Weights of a small transformer language model.
Architecture: RMSNorm before each block, untied embeddings, normalized queries and keys.
Each number is 500 + 25 x the weight over its row's rms, rounded and kept within 0 to 999. Layers, rows and columns count from 0. Numbers have three digits each. The size before them is the row's rms in percent of the matrix's.

# gate: layer 6 MLP gate, 256x128, rms 0.315, rows 58-88, columns 0-63
# up: layer 6 MLP up, 256x128, rms 0.319, rows 58-88, columns 0-63
# down: layer 6 MLP down (transposed), 256x128, rms 0.292, rows 58-88, columns 0-63
gate58 091:520461494510485463536532481470553483478512500481501521476471553529443538491512475498487523545521496492489562529530517507488559503503502505512464499525545485483507479510491496497476529510484471
up58 096:463478519488488533516507468463501521491486504514465492506511500455505503538468496484506465451501495514475554503444510478457530523518474489501467474489551511528487457500489521494496487475487498
down58 099:509511568522473509464515473466484463517492500519480491482495530512511500480458524488509468486469536503491443534508503473547505483424477489496469485499535488552541510541531506514478529475477476
gate59 094:522475518504530506525496502464485502508494552529503484534566494495468490473491491481486492511486494500506506473535502526483506505463480530496523492524512449470499472513483488545498510485496464
up59 094:499515540491463492487518462539518558492492463525496509499478512479499488504494511516500444524510463469507459490481552463467500508503520487514449487463529558523510486480532516572502517487537487
down59 098:503500485488515531537495509451500494481529515505499499506488529510482466506502457516507525530468571512506482507470514499562476459520511540509522541532517498498480519484499518494484449465519540
gate60 102:522503543510493491524522463509528475476508537483478446498487497490507521510497517554539494475453516490469535540533441437499495499490537499499505479549528482522490523496475500477475516509493541
up60 101:521507535549507477482500457547462491489506512512458515487463546517495474490523460528505529494504528503564493530503485486459487457497513510509531511531517473491522529513489499509464544488510529
down60 096:473529526488474509499474448518533495492487471484488438520466504537508474517493444488524451514473504530542535498484513495504493512498474496479529468464525489524458512493474504484524509507500486
gate61 103:528524517516437491485464513537500522479488464546497525532454565538494536487517489474498519506521476547495490506491510484516466515488527532501501563510471506543501471495551519553480483518487481
up61 103:460531491511482492515479477534523557499507481510554467502512492526508511451500514450504529542465500507465498452457521486491476498498527489491489522532456498499487510502548514506486500519508467
down61 103:498499499488552458514496510566467467498537499507448469489513503505518544499441505442449490492442461484508532499534529521455500487507486509527522505469477540461525500542476510487518453462499505
gate62 106:443494466507538525517474472474482503503449490448513533521476520509444487479517485497488486460502457529512507544490525502514516462526465516475507488527500496488475521481573516506494531521485477
up62 101:551481513486482482524457495471493488518505462599498514472461512531511534493483479477494490485535521537507481500528472490474500523495529512536498509532523485566485519527533495503504517519466520
down62 104:516502450497515471484544512495479501537462479573456479508494508478455535535452497500526561462504531451497517496486519544456507520507471514509526497537509524548494480489540457486464499487499507
gate63 100:506514524484537552496555488491524463477503535437516520499503478477464545477464540479502522502481513490478503488523527487465524494507509478536495503518489479511483483485514519538472492496490509
up63 097:515504492483538504514496501522512523479523528483503526477523458459463534500484516486510488514489535493498519459528486554511530466511510475525524504517487487472487490492509497510497496490498513
down63 102:517502513453506468504494480531488549487504481510502525518557522458497471472482481496459498465528477492511498482500457521479494472502448501521533503483472455508524504516504516409491521470459486
gate64 098:488505462501470495476471528505514481508515474484489498552500495513504477528537538483483573513492500485506532528501533493494504443501530532468484543477450509463506498487467504460503476522508460
up64 106:434474508539545489513492487475507496463495480512515506495500506492538494468452488502515495498509499489533482513507504500501485498500491529511480497514523523543536539443506469526478518497420505
down64 103:445521528529503455474522487470533485527529538499528486520518517454508501498472517504490476477488489476535489504556502498464463475473498508454450466516475519505511499479521492468494506560491519
gate65 100:500502538521508483514508545542491495492468504523492479495521524471501490455504527520483523561481514513526471475523452472499493521540529515504510513487476498500502494498490551533530523444549471
up65 096:546498469510514507544539526489550528546530481496502498506496476522485508501511490477545488490511476510502525471511486530495502491499484524477508478521499501512523475468507489490509483519493493
down65 095:500500495479484469560479490538482438475469494512497496522519522484447520512473496507461450499502495460500505511486482490532534496500513520500502474552509485474492486511514533461513486546480498
gate66 102:479514482510476502523521509500511521508510475500473522488525510550534508516512515512566509532492483500481447459506481489492479507483471506453535473469524465494511469456492473470448568485508478
up66 100:499472521452485492519459489480535509494503450510515526473474518460542481465482483498536476472498485498504461460480520461492505520527550511511494485482488495466467492512467470499505491526519476
down66 100:523521509503526527522541577498516495486487511531535524469522494527498541498468494529515509490501466534500532501497510528541489501521484477503468460529464504521532548503481504498460524505515475
gate67 099:546524578476509480464485505554472503505472517488470485512525500519505484487490494498441548511497469513478487515507550529482487509444513531479488490536491531469502519528507522528479497530513510
up67 099:498506509526549531506467487536464496490518527542531496535459521509473483536520442465508472503524502515511501467459510502513518486452536466496526493543535465489538490493503502524475488457464474
down67 096:523495488486516514500517543488475520499509497508462518505511529473481479524455498519507524533523509479542467504483511513523487472549490500503471526473521490498503487506534510531482501509508479
gate68 103:486479524522486478523480460518508495495519471496491545519488491537490511475490506464493460529463457461465475481457523463454474504472497518511546540487515548497493503519511447485493439516483480
up68 101:516462513524514508493565490522463492526539548516469510479491520520488512514507529479519505481470504480521479496512518557512481505503480507481462557506470460495518492505487530487497503543506525
down68 100:485509484450517486524531530498483492463449504489527485482491486539461539495536534531510472487509463486492493532514491498517530477497485531519511514499476493509498498516465491538480502476528465
gate69 105:530504502430504489529479520515469502499503491483497517543488500498522519556499483537505482472494511556458524520468498504500507478541496528485501523548471525504488518492496466488509539481497455
up69 110:529529473519523483514465520521446509517455506488453482513490507540542502526495513481458497482549451521496490501510512510497503510513534561499479494529525488518506480501496544495442479499495508
down69 112:512474475497508550545514547522520479488483499457471503493478481464509525532458534503503497479504594507474502457448473548504488506498509538494542563544508515504503466504510507504506508503510479
gate70 090:481521510507492521489519492497523552528485519509508540480516543476488505531514526494481519474480487556516491488521542477514476452519490481492510495529508503489489501514535470484476507511453515
up70 091:509493518446497510553527449479475437476483496534527524469488482505495490505473482503467524474476524499508481513485494446510451512513506506497488505486506507512490526498487532500526481521505519
down70 095:500467535510503513490470495553544493456520494487512487473487506491482504486520484479543474552515525474524462529505500498504467493506462514523494516513532532532520471487474528532524511490532467
gate71 096:515517492509537488483518524518520545518464536492529483496508543475520494521457475497521504515513475545475420493515534486506523552485473547496522473520468527460515503496483464513485489495497479
up71 096:487516471439528504518475476449495534474528506508511525515517495518497509438453519495451502512500472449529456521513469489475510493543482475476496516471489485501503520491479499491509520462515472
down71 096:467507503532458481521483519490446492512535504496481523545509496475488548505441482519511498478511493513513510498515499502514491511495508497498528501485532505490512492457500497494493482483493477
gate72 101:476503529492480540500496515489519506501484521502482528469503523506500497538481523475473526478499457478460530501538522479554475518520505504518503515466506488500497559463549468527496493493543523
up72 106:542491481480446554481530478503506475533500474458502517499538433480461501566504489513460498524453502458495498520524515482542483490511504503507496523498522505519480533521532517519482455491502513
down72 104:522501522560500452495530467467488476500523475513491560497550539495499488546544470511511518511555471469471452513507503535487508494495486490534502497537485516500494452544519457526540470509510514
gate73 110:505457518497483555479474516465546530506537550493528482481493486496504515509531475547508517520490539508526484481497485468452500475491479532486470502489522459524476501473493508486468447507445541
up73 118:485481510549462493498481556475486494494540514497533517460516513489507512508514463521509527502488485517486457479496507528543466497488482534520449482461515518489510509478472510502534511517536551
down73 112:486455489476499505523530489537512493517473540518522496502542490524490521477474539463475485480490563487487514492504493530477527489528498532494506523492557484522481511533482535474496483496512518
gate74 090:514486532572525475428454543485512484485505505487479511470519497466497467481465463465511482543510532481509502521505513475494552469553520509511504456489503482498513516498492498513475478551511496
up74 099:495493522557511446490463506479477511540466514481463494505517491477466485485509443505522489494497539504500520509505497493522569496521506519492517451529490467525522511533477548547448505532506490
down74 091:501499526460490530517525525498546481545514488504548500506475503518530522478463480493518524529509507468451462504499484515513493516475457491482512531488527510455521489490537514542483511528524526
gate75 107:488538520507516506504531565516488468474470552443497501501554515476508482472493487510520478501504481514467497501486568526496486528516515507524496497490451499501468511510533517486483447529545519
up75 108:469444463474452457482526463529499499545514484449507536516508460509445481506490507518477528472512473491502476464488497430500507462536496512540518495483504469530506484526505522469528490511492469
down75 101:514539486461520525484492457475523533489507518467457512529459540485467498523511533475495543490517514526539466517527488533496478540520507493523530507496461433490530494484498465486501527517464493
gate76 091:453485493543451517528482477533496518445501521558507489512510528499506470492525534547503492484512497511529482502437516488494517495510492479532500505515487536554493547522490471518489479541500510
up76 095:441536514484493551538498528481510508519498525457486504473485560511498478528494518518504491510491484484515434513481506508451482490483487488536493509530540477507495489472450501479489516514514517
down76 094:456504519504502515548477453509518529472519525525464493502534510502465472490490488497483507498559577529529490472506485468502501511488499508486499506522461485456494530499494507512465480503505479
gate77 100:524492493484468512553477510526501530460506509457543456496456513483497542483506482463530513484447482523454535498504528497461478511520529507467526539511482509489452562503488483506454522494515491
up77 095:503507483460538555493456491496528454513461500527536498510528495476462512525517493482489488512491521489499525487505480467477468471441538471474544500501512525515533487497481539512481546474501480
down77 095:505473495527496480500517508498523539509489488466494478494478465509548490483535474493540539488510496556464496481478495482493487507519547504501522525463497496520504487510538517476484521495482458
gate78 104:477483499517488502525496519532488443485500519540528490504483520536478516480530484517522532512489468468503456496480484512444500491457551534505515556495482531472534494474482488511494501500461516
up78 107:485456494481445531529488484517476523557502507481514501499527496486469526476484505508478480510498487521483482487496500487497496489491499504453513524547498504514500496540486507486485519423530498
down78 104:529456512522502470559486461479477522541520472559523476510473527484514533455520480525488502539500465489497510474476477507490516502517503490514518479501493465480528491528529474499497501516457459
gate79 101:517441455496515507481499544515496448472467494487496537525506527517461502515548519474506481474488500492540497542464496496503514499512495487465528493465539502502480527484485530514548494518535541
up79 107:506556476540518460506518522476535528515539463514494544507491534495499518466460464492502522494536509489489509533508480483486536520516511492496526466491507485491511476512499482508520540491463465
down79 103:502500519475518486473470458506529516512511509468531520535505527505477488509460511488502539480489480515509476531521492509489499500423517437472462495472500462483528453525534500462487487477484483
gate80 100:537509438511518489484505483494498490522491479510491515495484512493508522515496508522493509529478535472528477468505484485500495538569492521513522546494490521514503515480542491504549481532521497
up80 105:501488512483491470509458449525494551492544503489483519455483555482523458507478476494532469535458483489495509542464515499501519475476514508540507506533569538516498500477499575509457533512498531
down80 105:537520492528521504503452485516473479524513486527461490519478514486494486499507509504507520530511540555535484550511496512486509509473546493477535500448503440452512515507520518489517483494464504
gate81 100:515489520548506493514479488506506481513485530462512510517490544546477505514483469484492561523546461472480507517454513468516496510465507550467508507504503493489511465457501475512476489465494473
up81 108:459520538519521544506491496501541502503452555470544535470448518522508537459457523497503479498490523512480524501476484497509498495471479476542490449516477471526495519484504517530511477519511507
down81 108:477478525490509514519499459468512510503509473497526474482500511530509448477484502488466468516512475520495509514521505515463497530485472467521491515513433528522494565505506516517484505501533455
gate82 119:538463492517499492474513583502470463561476493492508480469535476512458458500486483471512519450510495471489507534525498509512527484509498446511517499492515491535494504472478509551444487530490553
up82 133:512469491515496479503500592480482480541483519500523484488505519525479469487501478484508519454496485473480485497510509494548485478521498512484510538503500505539502531490475538553439487520506576
down82 113:503453490477489539475502509502504521518517479533468495481495519525458505473524476480536513507496495518491516527498495484486508484490475518521534499524459504482485487490462526500509511519540464
gate83 095:478523473511488525495521491463525480524493504427514460477510532505519515467502531488494554518458511498530525493501517510482516510505490537521499504498519501520530484502543481531490510523513480
up83 100:478534447521499526517539490542505508515484505486502509497506517499518495514521535507504452441462514491521510454492481489497510488517515427479505487480495523498488511471484488490514484506454508
down83 101:490454492465494498478504464507476514500488506492529461463472524489505495543491498541506533470522466492461492562478490529528470491458497536532519481521470512454492565485514478517509483504519486
gate84 097:495514481487528496469472497462509501508539467527502497517534516488485544487515536535501545495540480482506497525504490474540468531482482510513514502520496510490484526515508552487527564508485508
up84 096:488461491490519582495554494533480495497492505494519439484505480479519493538517468473511530503509497509456498519543483548532562528508504508505480467508514489539512494473477454498474493497509460
down84 099:510495470474479512508480522480504555460496514540459432479502476498466468503496462488506461521496536520520511469529499501474527493501500511501517523523496510511532522524479455484523513484485520
gate85 095:497477504489524474463500503531454508499471505487479486503518570508512534506493457528480470510479509538467518498502501516493499503484488476521517514465475506456461466505513549474488455499538502
up85 097:516504488523532522495504500472528481468522516485569480436475503522489461526503500493565506485490521444511502536470516473492494499466466466489488495552478486510464532533498497470514503505482491
down85 098:491485543517528471532475508516560478508479516496520504491470501505518454558537500517471509497479561484543471510498508516516521478512532520470547478512538501465470473497500457510450517470501496
gate86 103:545527487490505491478481510457541528496509507505480467539494513519494481485564452522466461521483500505494493521510534521471489492503533474511510515505542525511466489468496518479507545480498515
up86 101:558495477541468482487436508475499521505506527468486504489484501515468500471529479496507476481467499482535476512507478530510497531488510500541492492511544505548518494476497477481475495502476498
down86 104:520526464535546498479504470522491490527446507512512486461510503515517528481486548484511517490505483497528512497505487505526493488551487501491540453493502508554544534523524499504512476543497498
gate87 110:511515502533500488513515486471529481489499496537462471519526453500489468535554446494549514515462488484494523524471516462492516444520475513515472504496498502517476552506479476532498495463528457
up87 117:520498524509514530509488465530461492469502506520528492449488486517498440555499496534516485499562495487542518528470480460495511529500464500518472474540535495568450472535511480524490486501486543
down87 106:532520519513458497506522468473533506509474513459539501474479524500544533503483545460467505534482506472470529537505488517522514459471533473519526506510540503491504499483479491527525513507498488
gate88 096:488496488473488503526525539511534506504505452527508471501466502512486527460520523442547529503495506521560503505528482525480544509518486467495515509479494499525501487517505504501471528523513489
up88 103:528543447458536468517476538456474533512463488490502499497557480498484483525462521511507501492521519526495455493497463533537495505520480479492514481501465483525497492488513501562510467516499499
down88 104:481504490526503458525507506524512487494504496522488501501491509480517485478477536436554511547504538455510530496482503485478479536455481503491533499502473447468496524507477532540560495556480472